config.yaml
n_layer: 12
d_model: 320
n_head: 10
norm: "rmsnorm"
positions: "rope"
parallel_block: true
extras: ["local attention windows", "gated attention", "value residuals", "hashed n-gram embeddings", "an embedding shortcut", "learned residual scales", "skips across layers", "weighted sums over earlier layers", "capped logits"]
init_std_o: 0.0
init_std_up: 0.0196
beta1: 0.95
doc_mask: true
steps: 8869
dataset: "wikipedia_en"
Each number is 128 + 32 x the weight over its row's rms, rounded and kept within 0 to 255. Layers, rows and columns count from 0. Numbers have three digits each. The size before them is the row's rms in percent of the matrix's.

# down: layer 8 MLP down (transposed), 1280x320, rms 0.0704, rows 173-254, columns 240-319
# up: layer 8 MLP up, 1280x320, rms 0.14, rows 174-254, columns 240-319
down173 109:152108108086064122146148125179072077100124141132122153140160133146156181133149085142148147106122101197121050161112146064089187170113098134157161111132109123087125121117196158119106131106126139153099119170104198102138120183120111106108136115
up174 107:085151162117160147156051133121157110148118135117149175143090164133149105117135152146151144147091111168099115152142090105075160110183120123135107185125148124121166118086148121134094164161107092143116187168135137185118145135173150113114098130
down174 109:127130172139104149174079078110139094091190121126182076121191113170078137119090141087184068176142130062168121123109125121086190088157153174103132062138101127051089180134187073078100153156168117078159128094101134104088130156157105122166143120
up175 100:068151107143129201126158118138187192098130126092185136068171129144121130142126109130132138153144099088138149108111103155136141148140097149125151161100145114132125128158120146125087094151129146130160116170061192048092160125079074130156152078
down175 098:172146173166119109126075157089165142061103122105152154140154156071133122137170135132136166110148139097138158175151161110112099088184183131179140068102149107164131161158133099114180157129124145143137133214075119152142110047160173123101127149
up176 100:097152142102113070087124145072164156117170144155132116135131091077130156127075175126164130132075077162107156150151161156153140154173132085071134126111115090209099094196162120154169128161110129107141083149119150084093062172143128112144130134
down176 097:077152217104130066093114063137156109135167116109164176117185169108132128143168109112105124190085125164179125141117119120140137128141057096094183133109090115108107131115149110136079121114151120118080125097103135097145116129106124104134145108
up177 097:105156150180093141115147102170109084101146126128110119118114138147144091144063096163115121096095125108102131065181105126136078162108206125098127122142181134114159040098116132104042138121098066175147083143100183125154190081147146095098174127
down177 099:124167115116214187176138134118119180089111096151155086135100150147150101166109087136207143165105209153178162157099144148163116147118158148114161125130149137162149117133097167110176158138134151096143118179137172126097201148173077138148114104
up178 110:100153134139207072156139140124135148095093127147126135158110120136082159102071134127116119097089156132166124200162141116108128095148124114116076136093142068178128126140115160151076080128103113105122185146139146138178153150099125118112105116
down178 102:089056083140194119137152152076156160187101103068084099101089165202105177100088094128149107151097177083160172116177154131114161180122150071121131130118167051094146145114124131196130148104116127078131122120135118130191093174174067106125151158
up179 101:134144093163107140155087150155131166107105146103148167137160190129139106086095138158152160138130069124110101144078129106166096112120184137144162177120115140137182081136150132099128127155083190112121129127110124152169097183122103158068101144
down179 099:170142144108097146161102092169137136141140118191092097146114137144130149114091136100094118150180153149121133097157113107147122082196129090189203111116164106115156111133136153150156132092054180193074082149117126119133141154096108165102146132
up180 109:105120139121143070138196080118149078087130171153110152064105190134129122106092144151093091102086076182145099134153117105073090089133175139138101138158113131129105140141149143117150124113111149126073088112115130106177147121143197131155135097
down180 098:075177183061092110094128134102097147117165089161085088109096098128127190164120120137138112155091109126133111177120164131212154145134141112132100111098159088066113180115171066136106138113096101086147112137186145127158127169120079058147146087
up181 104:139084144119104091127098131130143097163094177121070121171113148136143162166130151101111072114134109128012092122169165113093127080182144108128104177151141194155172074098113171173122070125178055163059071136150087103129111156116205122096046106
down181 102:047153099167108130120136140145159087125097097123117151158117089130155140111103155094110105094154143117194092114109148137136160111156133142135137147162066164172121148181096178024125159122133151097170121134158176157101110123130155102106145125
up182 101:081146142150116152100090136147161102118084126099150134140137116099121122091106185178090166156126123094164153150120142150121159099169092139123120090140130161110154123125134162144138157137091083146143109132157108117119160129073124140108083178
down182 103:128064098125142113105126155044172108119068133073094113104082100143171144119072109153146129133127209104086143063112080105104155064110141088138098088113097119154126128061157127222113168115082125161149157060119149125022103199103120176096117116
up183 106:134128136176113106069116104153248106129136148186141115133165150179087134132116140142122097168169162171120122147121106102117070152093130150129149138117107089137153146143102097102210083102142104122149131102093109106129131139139147176068134114
down183 101:182171113169166145150139059108168111154135133130139105140112179132115107155096143144107121062163201185085106052098112119131085184108129141113147118119118123116119134116144102150139154132147125143160141122093104109112125150159149155128162101
up184 095:158087117137126036130122107093130119159140117133165149112155069083133125063138135166096119161097115083161141116118122117122061114214106115128175110077163064131122122106123137120091138076131082099126115109131188070135123104155117077114141125
down184 098:111124142171111139119184163121111121125136115123179129117135107112112143109101194146087138091119127105135161128079136113168119155189193122091147115072164105095099085130072132127067170107098173083130093114128134179148156115161126158165094118
up185 094:071112095114073145119140181104165105072121135154126149094089129123184118120120083095136107112145160085151134124165129140099195123114159125213123067139168149125141169179154147050143127084184143143125191148140197114078102127105112170079157197
down185 101:150117143093083112075104141185121124119126116141125164140097148102137156103110080124129076144115176146131121157139086129140132145110088170116130125129152153076196149144125098098136128142119170136153093132137102137171163147141131155165141134
up186 100:106129085099127076091122126109134102156154099105141110151090106156174085125112158142162114144095104135132148141120162163133076129157140130126074123201138136172130139117157076106121136106163102103101236071141183090144060103110151089135087061
down186 097:110081123102136159078157068097085175102131152085151110144165097164221120122108134113158117119136127106131182133174177119135178127108111154158141153130080128099084090136106080118169149096128127115100101127159231135074115141145173132162127112
up187 091:144143128111108123165145157152129155109155185173155146048127092120146077148130086135113121180105133108220168120134173148136122142129146120128120146101049102143140103116096100193164103180136162137089136103149097139092140133101169124101089135
down187 096:085103111150177159107151135167139122212118122129150133095146139085060092149129161140141128093103106178080132164141096166131072153095092114154203177119093099096124073087113147113192096173155179124161106201127117147124115109111181118100167132
up188 096:103069131129151151067124125126087101147119106089089144175162146135138203154123171116119151115106166139116145195108116086088133138153102224094124146211151150104136186163150136117145141144127171141146155106172115103125121157124107156183152151
down188 095:091192083154152103130038161159143093120108121103108183152115123114123146113120118157079099146131071113144089116125116131132110158180181127109136120105119114129080083078120190155087151113127065101105131143183172099152097133135112110102137135
up189 097:137116159049127147115153112133120093144172174102166166158139138124113095107108116163159073149103173144145126199197187145127131184135154095125146093109185092195128114108097116161093067120132171173153118104137119159154101118105123090139134073
down189 102:104130132100145143142086158123154089156123102101142139150179088130142118164109123119127111189131134134143110143125133125107174170137141057095150076105135138133178087114095172081151100141145162178106161120147130181148165159152162089172137055
up190 103:143146065148102109130134088162158092141147170145131106232121090169161167146106111093137122162084135129092125144150128147087162105113133127154175159108060098126084135141101112154133133125141167100113115133121071161074118159137080176152093096
down190 106:137132092090119167118160119104149111146129091162128134131173125149103109098127146120141103125103148124116127133181120174108150106095184135111177121106160151068086092150112141118103120119127120080187181112155158149117183092159100118172165059
up191 100:146097070109049046182096113158139125152211191117139112105098165114142097129160130157143154110158111098128165121095120177104134147106100190156138102068150115098119101152159113097112132123123186133183089173138099171122144133104210161132165100
down191 101:142114142138091146168113139176137104163122108133127110070178163098157134130154083093163153110095141105122135077127101050151174155061163164109125110125145096134093089156149050092194155159087083127196117146093104123092143151163199163099168160
up192 110:077103149117113140122187135122163109136104142119152150122129144099139122101157129124066146114096147146181131134137139134179106148084168137152185139130124124157156162079150053118096180119118100112163111155179174181173140179112170110170099119
down192 104:129135183144163155179088182141115131134114142172155133128070099097087126121085180136154200106156140019138110126065081166138121135134134172157163157063074173100108154133155143064117114144125134152065158121102128092078087090133169134132129133
up193 108:180097172148128159134095131118093152166137121096147147083117136153128070118146152109163130154141175141126131108148159141109159114116111173110132092106047090139128163146110182092094129169094154124189132165115075116134206156165090107155178178
down193 101:181142068114134114102071097085192124170105165142114176163128128190132067111103135160145083127142122155131115129099085104090129163143124095086094082107149129125107100102086142146160181099152131053082132110190085137168135123121094129176138177
up194 093:109099090129144164059097119111119128202092067108112099077139174129147136130084045103138123130125171174177049163173148122104124175144141139132098143132100100064140150131142128136142049140142125147154142130166140150118087181109135169130106165
down194 094:152157076162119068131095170113092120103095124094130097149155162083102131160112114144140119134165097068113126122103154128129101159149154115196116150080188124129154157178095106095095137116181093136124179111133142115136109117121100144082197123
up195 106:129129054083108140099130083182131138151116177147129079129124159117174088104103161049154145146146177130142106091091130109072088144120104179173132092143170085122089116141129067115067101100113104142070169144165174183138127151109098100100153075
down195 102:068099126176156179107167129098141129124098112137121093112153060138087156152095068135148125100069166159088178099157137108174119097167101084130123181087137107104124097095100122112067126114103128108097130132106131158102103139165155088091140109
up196 100:182124105152119093155143103164140106089140121125126159139153102139151128187133128094143126225103169175047116108150097137110096114077213173181100181118158173146137113161151115130151088158142061175062133130115156144107154153119142083091105159
down196 102:086109142102128074103199158058113121113082099196148117174159077134194110155160069152131135125065132137160078094083156133142159110089152085114069116097161110170050107118159043164156127098154078133132131147094079116138081186141151133167152128
up197 103:160128124136151116139097091183103176123122110088186115141160168130116102130114115147068148104116142121098096100175112128171100157167129144087155068113111091095131112101124113147117085108205108161124127111187139143093116216132099138137142110
down197 104:148125117093198101147124102168197139114123175052125181112146085157127082129148138081058180160120097156146121143125142160078217083112114149134159122140130149191172141159157162152133124082166095120142194149141124148124127110171123073094192121
up198 104:135124188112163145096168133116129136131129146120148091061141120074100128114115132098189081132156147136197047109137147118158119145168154166133144144096155083173112164051137098120180116092139073214122169123065156119108106114126121134115093114
down198 099:131090113158161169155079119139132126134118105187144110114108167141146124124115167147104130158062123114104134135094098154160207109179071162081081115091097187134062163129165131144167099115123111156113132104126129123062069137133185077143141095
up199 098:108181114154153165106108090132108122153148191107177174110126118135145115169057072138128111157092156107148097200116119071142192109119142107147158188125140156138124172146087167138118132100145169157119088063153135169131114122100139154098130136
down199 102:107104151176177155126109157107091122123092163138097106117121100118202069112108083121081106099130111144137117105105115128120169100098127112103164064177138116163127091135127124151097138157132174104140161060101095124122088081107119136093159173
up200 101:074087070125141139174134106113076145130137122168148093106145195121157140072096068133205123128148104175189131107085129168106081184133116121183140084159118132089152142151071126155099135149106103155086127088105131120068126149106113131152107145
down200 103:150090049122107140112116155169081152164117145103155116166220146109157094109113081091207157100127113162108113148156164139134114142154141136113092094110069114164117102170111139139074148101122153115068092097135146155162065185138192122122129184
up201 100:122140069088128161150126109093129115120123145074121056135200144114132124170129138175116124126089144153112181136141110114132104092150165159146138168101178137105077085145107058178085123161114105169111126136084110105147176078156151174143124065
down201 102:187139153147194131122127083072121111179134116093167107184175091159161118095161070088162084110126121112133135092083165114061120127128165041065113088093140137134055110155154111134120137165109157076131128118089105118145083158158127141099112151
up202 100:150107113066106117157151116102121145093118101087127154093081112087113120097133139090081179141112117114144122078163109133131114134172118141121209137096148098201126102107114145134103159153113105159188163093089129113081070158117049112136214148
down202 103:085125106120143125132105174130135166187118095075097164126108143122155109147178106110111123137081116084104129172123133085105066071173113106117102121072140126149172120130154170074159165134117134134148162121152128190089186120190111155138129113
up203 105:202169068168099102120113183135144100098113135090123151178149101208136039107175171191118183109145148178163055123137109119065145082123143132150177121119110177121122102085129103083085142140103136124100200084131106078108176088123125115137123116
down203 106:125113138061118155165114129153126128164139145083153204097108117113135124111160162173078113143123114148141155104093128096051119104113097146156116115120153097104097140098094115100071202130106173153154107078147104183055168063127151121144127133
up204 109:109118147107155141159165118171122163101112070127124171164110169133083126115117127139132067147198086143104140124099162146126173156181167105141165121128106127167150107151109127126122129120117113116181138117096126107144152103124167132115095162
down204 106:120104133136140108158150134189138143154124152095132121211168164149115145152151166137124128080110158124140096049133129185104161166158118084136151126134166122116140094034086161123119157139178111069112121144103152151076154178053181164083080126
up205 107:122123149141197048143175130148108138150161133110086149075122145135158107124085142128132220135135131182156149161147086121166184061105132131059160093175124165084196113107134090153126099149152074158115072126194157132138141123115170155099129122
down205 109:147162087110128138149161127175140118130129140152122166183130146090097155102088147131116159071158135126140094126153147160109125144156130113136116104140133155146159126160123147144139110158129188175166097116167144119148111145196142176102086127
up206 102:101132124129175147132140127123006138162127141158149156107142164086078142092127133092104091172066101126141140174106173128137149170112091153115095117172227156130214152111099119142134131154055155182141111091145125140170161148135128144116166142
down206 100:174129159177117109125122152103155143139130150065079092135152120106120119145178132097162109137139125100098111097146107178149112132125156086123119078080097072182078126105149130165136187126061149075146127177165140114117142111101092109188080102
up207 098:191063127087160126184152060096147085089138194134073074127179148093083106116128134054143142108169088160163134142113103191149132173160153116088191119102119115144108078101173160134117096117135137142143120123176128141179156106134151122147115144
down207 102:143076146202159144160174096124222101122148168097112090111130144060109196137105118153166068145058115054156076093091152166159130167205085115133110150100168165152101130113112123128122145102081133110128127144148108092113168135139163148156158171
up208 101:155185064102170141131098154121114162083120065150131148145144125144126057123135164120130101092099116154110121179149193135138140123143108138190112132067127089147170183155115174124106158099153059065113130103118137098125122155133103101135121105
down208 096:122143164143134090178189092096099096145119127126145111109152116100086041073118107184108163140063090094060109133116114093102076139080176141157150139155147145111102106185140158128151173097133155096125149141127087101084186133103130145136142162
up209 098:103154196194131079129172097105168131196203119121166152112189139160126154114232148128045133128148088192112184194127157174145171128083118129083125158139122125107108176111133105129189101105185122096151144095139099129145159129105155147096114139
down209 098:109093173151086105189134135112115135111114125138153134159195162117154114168144082161189104118094112125092126104114132136161141123114146166188166208133149125144132162138106173113125097117109199078080140122136137125131111144169128117153124079
up210 102:163073134078161104150074114104080098136164125144104112099137154132182154163126110103126125104128168096132136140152179100159119140121130139150127072157088137189152102169110121140148138119147083175182158121108140093180147117113157172055162157
down210 102:101099104153126101093139104105126121107149103114154117100102123124125080107124122131103127154081110111125101164117153158154085105166092160138104149116091158149103129151164118148173111159166125126127179123112050112100108223099056151135139143
up211 102:088090102118089135072148139095149094166131129161127150038131116119053078144116143146127119106161097137094154113135163158107072157115107115088125128118159103142129123101163163118114182122192177115126152165176125131093119139123080178124171132
down211 100:156153131140154119113093105102138135140158149137163073149144121031069071150151125132144223075124141132142105070095118120163127163125132172089193120138087142120096123134110056131161142099128155128122111116046095160105120147122131177104104121
up212 099:148093185144097173135110120142073125094104114148108134117137160125119081059114102078158195130137152087148125110217112114103101126108057150118104099088134160130131105180109151150137078171145077068090117095114121137203112114106178103211100129
down212 107:091182117119105182121100103131158160107129129102136157167196074177089144149150102081095140095149070142169155123118130092169123224104175138133140126154166067119169128111122110077153108129119179156121112145075105132151105090121178101104132071
up213 098:164153188185183135139142026091130125128123141128141121157135171148139118117119179160168100147128154166149135118104130141127145186090133122154147155115054076150118114116120106128114136145100121160106147161099068159068141096113087155113081123
down213 099:155124105139096125108104109133097096136024189148116110156095125120148099165140130158124134162095136217175181176116174094110129197134145086159156154109101110126074189216116077127105135169115145111104147157148139205141110109123091148143154132
up214 096:101095124149173133105139125093132108150133128165137094094128150102142110130083118091149089139134109058160121146141153077116142111142124080184137125171139095094093065147140142140122119109143135110163078111099108126157189080166127121142152144
down214 098:169140124091104080135139085059079124125127097181105159107190116144173160087103126122147109098167160096203123143089150077097168131073156092111169169139123129146133117215096093148104121116083130167223106134101099136100103130147077111099122174
up215 096:152121114131116113130130167108146150103080120137101118142151110151053090119108178125133165091155249076113153092185124052133104109170124139118163104129101159137125116098165106092112093169162171132197157111151110144103139123126169074125196174
down215 103:091082122135159143138093107147104102151131098128122131094209121139161105106134153151139135121136198136095119138141198090100152099194133150099114119126110110089109110140108195157081118133139101171166173119148100092129151097105074148107152130
up216 104:081165094120160126092081197170079165072079108111102149140130138105107140083117142086125107141103116143165096161144166094106126162155119098110099106111195083098117126128083146167096174142081098122167167110120157175109183124159149110113175116
down216 106:052092086187146130089084148197104174178159117119143116210122096158117152114133136103133124172137059088079124077118095137145125100082187063142163123097176130131138119139090167139162154126087152106154095100133108149115090144087094150102120160
up217 103:094076139158073121076105114130146102112146102113154069185162142080092173107119117135119127129092157126149136135099132131152125109143107123118125138140137090175098110151092106162141099190166145186156068129107155070152108092111140119135081145
down217 101:122125093169088138113100091101169163155163064086159120121133123100091118141143102118130152112151100100158138142073121118059169199139128122146191183153160125085194096145127133172054159110181130135195132058148134125073119157118155089081136148
up218 111:120155137162143135114180112148147113128099141115118133115143165094148164092062095117150158167079060094142071159099155116112130144148118121152157134150107101138108124116090135105166129097109140088143161148061132144113138095131153114092110122
down218 110:089129142121117176166115080152116150123136088124113134140180106151159128148134098132118175179087136055118220141165185154095167135119114082128088206136136163174154121117084116162109097141120129138102155124069164140106107137112126151170118083
up219 091:096107084131132110152119063183140077123108148136147162141133131153118163045155062182134145083116098149135120128135084147100133168128112131127144096133093130138132135149098204122106085166086060161126165107073134090161128144128123110161120106
down219 087:166117126136176153167192115167116192155128150072145124128176033195124134136113162143140100166091167092099133132134092131109145062122151149116124103115142093101088142081129137120150142134141112111122075145070194091075131160107138150106082139
up220 098:107096163087190123118204142108130147136158095194164072124185149131157086096177150102083134056121142139192170126120095085099178182073099045162080138079132077128143082088188149121090098150134158126112167162106130132129110129146097137150114141
down220 101:193122125084171088142146139124077072150171160119123173139100132113173143131190147104108136204117155152135088109106118147110113134152102132134107162090200108146133081126087173096149194113141185111150119159048148116128156142143108122102155126
up221 102:115130086149119089131144164068160147126137117144154150065161142099149141089128129142107147125061098116103081077135116092149063142089079134162173140145140100102094086144142103113108166139122089159093132152104153159126146121153123133117159080
down221 107:128134144140152078168093118161115077106150126127170198138130137133161140139110114124112185158166042106126135149112080184089126128135065166114159129162159182059146183149151091104140151115122110136127197183114109127138106169073083126074134141
up222 098:208126126129083085137120149118177103122058152132080105124106133149106108149127192120115138133174137086086135105202131177119179163124183108149167129167146166098140094148107096100073187118075142101144133180144129146134096123121136143146134140
down222 098:136072079091107142150103159082097140134158165158127110143139127133159157170107158148112127207138154151088188131162112143126112165123164079131143096175105161172127131187105111098144145151128071154136082118121137096139135090100157140111185060
up223 107:159164137121120123142112170127123167100137094152048067178082140113114137124167149171117107137160107156138113112081169127130138111087128080099118111132062169153153196141117084122093067160172161143132103116138093189175111116154169146119123110
down223 109:121138132162105134152128146177171129153131080128118097125157124130094166169096138111176149102118139136207145115141078122124167193192094120109115094116076168128176145126154108144166148139116121153166162099077146085149122114089105116147116132
up224 103:165106097179177139149148164138153176132119162090167130178124090136133191153117099121083096103156143114157109182120149119091110104119132081139122133153169097134156136152115108157096131166157108121109098102149130124124116094074190100143157064
down224 106:084176127107166049093157149127174127181132179105131095156152144162127118128091187124138139174127129096159154139195075123071066141090153132116134134132129107147189110096101170158132188126151184164137125154117133127192108105093130170145127135
up225 098:113151123154159093139158126084090079149128088143126122146068126113129109139141161152084153161068169110170099080046132124139149129138083122119167103186204128101178196090193087167121125152162131169113134103141120114152126126119073132099091108
down225 100:147102108170158112216135120191153068139160173133126128155158111155095127181106138173077105141054097140172120100153168144160108134106122109078089088104162164113184128163119157158075112136122090201166137134138144142058102123137140141116102183
up226 096:125138158101158125109094106132071119136105217151151155146171078129113107118086126092156119105131101126115095185157164139094133163141103132149175084115097135132147130089103099157099140135130145115071122117138084138162157122089140169113131050
down226 102:206104166169178146140145108115098079092147152045055153179118135101160107131100133112172098115114091191082136127076128137077165080122066140120148133149174160151109110137174136098097087112174162131172155133143154073093071116130135132147155194
up227 098:109099095105144126163095155147142120089136082081114163115159120147119113072149108162154097123131120121112104151145096134107107119114111148103168118125162147137087175104140098118149100113143160098091187151116080165144122164154086108208186185
down227 101:167130109150120104179127144133154144098161082155129152164086104087120120171142116144154099119149129109086107208082120121117130138196134096117153133107116098166091090116075129087145122046193097169076108144073157115179091139105125086126116112
up228 106:130079160147101174139116090111126147097096158103109140119082118128094118127118133089120120119183123099081171087078089140150125129105148144085129100083149126146102082161092128169093077097104140122094165092177138108181186086087086146113123152
down228 109:143153119108166149123163110098097131177157124119144136087091128131104119111129101125165192169093147121081086075164068119096141128178079196122132122097141109083198124179100090161149130165152131120139104092158176159126144140117169119139133102
up229 093:161083103107082115053114102124141142049133112040137096154112184157148122099095149109127144143071125110118142126151103079148180152160152120153165105198113130169133138145150081141092159172100133148140091116131040180109123136165087174108103165
down229 100:132108105047115168054151112138193075173146138116187143178129094106144085107140118118107121059059194125199104145148159110109156121135117191101176062149159157106214108208074105184137141167142160129099122117150130173113095163097135126120128155
up230 090:157096127105176195139136152123132153109088162137112076153122179159160096180098091157117130123131120109126125139131170120125122125157109114145120118154194147073126105136184157106168115112099111118137117142199116111069124084122134132139054143
down230 098:148099114125161090117088136135151124126146101121115147133077092097166107144171123068143151137135117091193135097082111106139171137105127169079165078145196086174129139126138159093130097068166125170084152116101106159170150167035176195089154162
up231 088:119115112161106129152115142133171159151133173172137072050136167133123080147193116148182094133105128144150124122159147136153135122123175063128106161135172168148161137136121121140169145110103118085150156114129137107124112137138128132133130104
down231 091:152171145102128152164102120114163094144096115128082160130093170141160124146064114111098066133080145100111097115156177099162129105130093133113137129143167082146078153078121191168075044128155129174149142109126088126087151097179162113104095173
up232 094:175141165140203119113101123080144084161124098171133135145090192111089180131086115150090075146140066162140118136091221124093114150119150109192146128085110122147128179132094111104109185155133149137131124116121148146154135129122080106184145130
down232 098:113101111071100114115112102108121063111145070181108095141156097174117123163120152097170063157145074128152019202133168153130137108181153071122119131105177163104113174122088162176120108097106203110148099168114141108111156124085199103109100139
up233 112:041132148162141085125120163146087142088147152083129080121158192181089119167111136112155082146192194083111106107174090132149167117103188139101166127116126123156113141076095079198128115103116125133118116099100130097103088138101138123134132051
down233 107:086134118121170139127197146140202138071048140102124104120146133121153106186162112140171089123168138095117150144155188103127104101126114113129201147067131044113114139086140101124152130129133126121058143132062083104195115092085128124118124127
up234 098:076149198166114061084148181094202119159133174168114124121099174113125094115137110135123163116104119074140119175103127140140101087121167122122140156142170173194200102147129094132125053073133166143102155133120152167124137122139152140117131143
down234 100:093171145126121147172141105145091105121149152122126126167163072149194140109138154162111131146112122128164102147122142085165190095049153131097104150147125169131098131136037163106093171171077095148140156091118145139106120155212126170105070144
up235 100:098178162079175120098076176150111121093113112111092141162122141162111120116140129083093150063141104111133090073074124098141050149129079052099121094098092159118145112109136163145145169082101114118202096196098090108141165091156114155123171138
down235 099:129127121165083175130154135102074076117128118144064110120183132120088067171142120113119120154151127092147188126161148107119098156119148103171112082018100163110136166129107176135196127128142147147090131147148120137151095106096073135147122131
up236 106:098112056080074115107103117134109169133123154125152092099123136204185089087136118150170114168108129137170106116116147096140111078174113127170117142181126133195128136175204173179194123119128156147097146109183117146105047121099106140143068128
down236 105:114137127172081130143164157096117087087141073067138126121054116178164147123150167160113100153182175064108161128115184106137125111160116088175141128138079144124069101151168139093155103117113097179149122107126104138185135145089130144139121171
up237 101:135088165161141169160170097177132172088105145085111134153104163099091085140091179088146139104149156118125144190113143093114154126140132118059169155113125121179116072161082177102129159109109097144098084118156089111155096143152108116160087141
down237 099:116117164108098110117154091178188142171102097157201111131154114120147113149094187138140140079125110131072126172177145090129154121160114138090171154108106115176126099140140115162229129096102178136112157119161156144132155063119126107144182114
up238 094:175131157103084089112175144126138075119127076149134109119104132145165128152103059116153123112162149162098093093098131110102124116190074115119120107151154134176189107103163170159185143071146164122143132145074136076057133141070120109178100112
down238 100:152165130170099123110132118138083138148101096131100114123152125141180111122149130131123142127175133125124135122118128139106170160164083168092157118113091125090125170166178118111081131119031128129114140123079118131154113176153095117142152106
up239 100:133162103162136051192119193124134119095057139104126150091110156192142138136130138130088105158163155142080122121152165157105124091195117125135166133136154150152172107143188107134116148107169139131120185137082084127131162118130174137073144163
down239 098:108205128161144098142131093107128094121101112168125175129093106143148217158166090064123153142129174144080119103139148108141143096068140109103149122166138102109139104111116109126107132171192118111142196104118075162173103126133153123201134164
up240 102:130131154140161135156061154139151110176072173105101105125127086187135110149144052155107142086167166115143106073113173127111100126057131141168158091123173130119109132110123177151120129122136126124154154122166142152094141114152117112126135155
down240 096:186132130104133055179138079105108141146179174094122138086129104174097146113078124117135142177177070105099119117088086122140143075149097170165130144173042155181154157126128112145130145109178090113124106060111113136135105141106085143113080104
up241 103:140098106172125163110090115127170126133122105164100133138121156131081109124060130140156169108100124088104120142125091113146043144119167086111169145142154075127084159168110116115122108053165130143147113122107120075211152135158138156166137103
down241 099:167064162120081131081145129086153152181139152097110138141090123117115105114108191130171180164148107218104096128142129065149172104104072134118164123137100091140123180124197136169147145193172080096083109155080148164108138185208143100142180175
up242 092:109142110106114115128134175106133123054170117114166092140073184182157134133114131096106130116142074113072174132087087119123137123090173091147152163142132174131135096174114095115120165080167186198097123113073142110164125080145120124103152118
down242 098:142140145129149132117099110113171097113118156116116147185147112086103183088092155085083098096121080059200168173128161123099051187182126116115100141166141110162127130146147148078106125104064147136126121095142165109104141140191048125104157102
up243 093:075095082128129097139164153185113089145142139120142181059133110115153076200208116163150110109097072156170152099157132139167144134119172112154128137119135113116078096086093113139152104082147107069094140128139174121106124144151139092043142145
down243 098:122113171117085176129078116153145115123146113138122158151088161145127134140098102095124155091124152072150118152083152147133163147161150143121105123134109108122101194179078136110174127147125128120136126121118158125147156110098155090111154103
up244 105:126102104096143113137103174093106108151127063161101157133202067134140096152164117101131134120117127123144127100134132165175126137167167161130126100115117079135192116132118148053163203158132137158136116099180158139054116050150141105130073140
down244 103:072163122124109119099161147093117052128091090134107163091159070109135127132112157151180160121127158177112097170093117199143167127132122173074104128157136055130181060122129111137123150086154140140094090103171124057050142116131120129165118113
up245 092:158091108116117168096093181111099112118130130118123163111163093177115126129099145149164134129149108164154135168149164106101154053109134085146116135134127124158092154142129137058142093130072173161132095108166151102118162121063161178122094129
down245 096:193083095115141120113124166144135111165181098188130131151158085147101160119091129109170102087162092087111133247142123106181104158127095123096107167095111154073144074147084143152112098089138144070084114109084149084086164132108133085155111127
up246 100:140180146154130099125108092056153133129147153139196134142094139140171142136046105099165127166163122133058104148135175127110153203134156124180099171116150145112214166173128148152140087106146172173142170117126163145186156198170110120087102091
down246 104:105139203140164163163162111128162077107130128144138115123112151145071107098090157141141135103110137123128147155121159125114126081140125175071066150123151136111110081157131128164164093149119083121118136154111084076116132145076209179103135105
up247 091:079109121139113094128141081118121120167105161153191112126100155105120133110146140066140203117141137115114158154135100152091174204129091133142120166106125138118113149119227072151121092192099132099085139151140139126131133112105165091168139143
down247 096:104169110093172180108132136046145176165107151113118129155119132152177194102085111171112093084173103103157104132128113114117122137119092076162118128087180112129140110107119129143106155126123133082143134120191128131171130147123132145157079122
up248 093:108087091099109084132119136103144092205125124122160216131109145109199152091129102125144118082115108145145081183057118154116144059165144093147096147116102096142132087108184061142142113135134142104116244133075214142074116089073145075094148128
down248 092:124094115126125231153153169091117121140043106084121164064152174157118113121138079124132116046103150182128116146065193112160140093069161131154140168112081113143147060070133103120189134171126162072109145164084136168082093082124099135062116142
up249 099:061109099106078140086106093102090106061151145109176148116186139102161212136121104125150094081091074130123137137194120087146154090121183113194139136118092115134162114137087125168141093130074195097156132140117142117100111172109159121178153070
down249 099:112172111145145159090145140070094122116162159109127149158126061146145124134125150127172119104104159099146121094052136070161117070116173137125140157125140170118158127071138140106128136121127064176124124168128071162154159111096097118132138161
up250 095:156103128128078181071156124127096082099081136144170130112148139077138084067099110104072147152137158122154121125141119084111102161146167162133087141142125128134124092115076161162119145080087109185106089167179128110131063128162118089179128108
down250 098:003105163104108112130121104104149146123136079164110104127120099159080192126171114101143148131086076134157172093121112116123090148118071106118137132132132134150106035116120102089137156066121089106086148117150173128156090116063168122126119108
up251 106:096134130096115091098127133141088114078147158181106154136158112127131120137108177125092069123189112103112123195125099056148115110139172164124140160108148142064080122143098132105123099055133075154147160178168103043132169164127130136094146141
down251 107:125123117096023153119165198147096159162043114126146105132121151168166103103057087111120131155140109191095117108151101153177134137101074159071135090149113185187069146172083082103093102133163131141145113064052137115140097156101175090202110106
up252 103:143125182158116147106103151164121187125108155073146178130200113115126123138142146142148093108093135153128106151128124081158128100100110121121109103120162066119109199081140117154097159066135069209080118122136087108128078140113141144134154157
down252 101:217140181106109131141146144130134126144156120156128095150138127147108089110213105220178137153094175137164173122167150159130057092134159155094162179102157148126060107109061112131133133046128191160168086111100127088097109087145111118109115125
up253 088:109097123136101074095088118061127122146159169184119104187145131101160113089081140157092151112170135103079165129171128127089122059180090178177102163109114174074136140080131120146166153124129109151089106111151164132157149133148167209077135179
down253 091:113121119070119115122087049107121151121112094096121141078079114099146120135108158126162113125121100120065127096132086169116170110129139189189179117130086101150140129137151131126076136142129135124113105178075177079128125089094180123096154114
up254 102:133102133117184051103128102136158126120074164100170144159120201110185166158107119135124208145127136131067142109036126092117106152194168090101065132062186144127109093144136072164130101108078188052143157175130163128128108169094167136094175126
down254 105:128113123118130134192080070076139121137199121160113105099094151181078131069099156180170148117090163136092149168103115112154117159125087042098110103158107150098103061099164155123106074182091137144180127092138097140117133118181117181164179132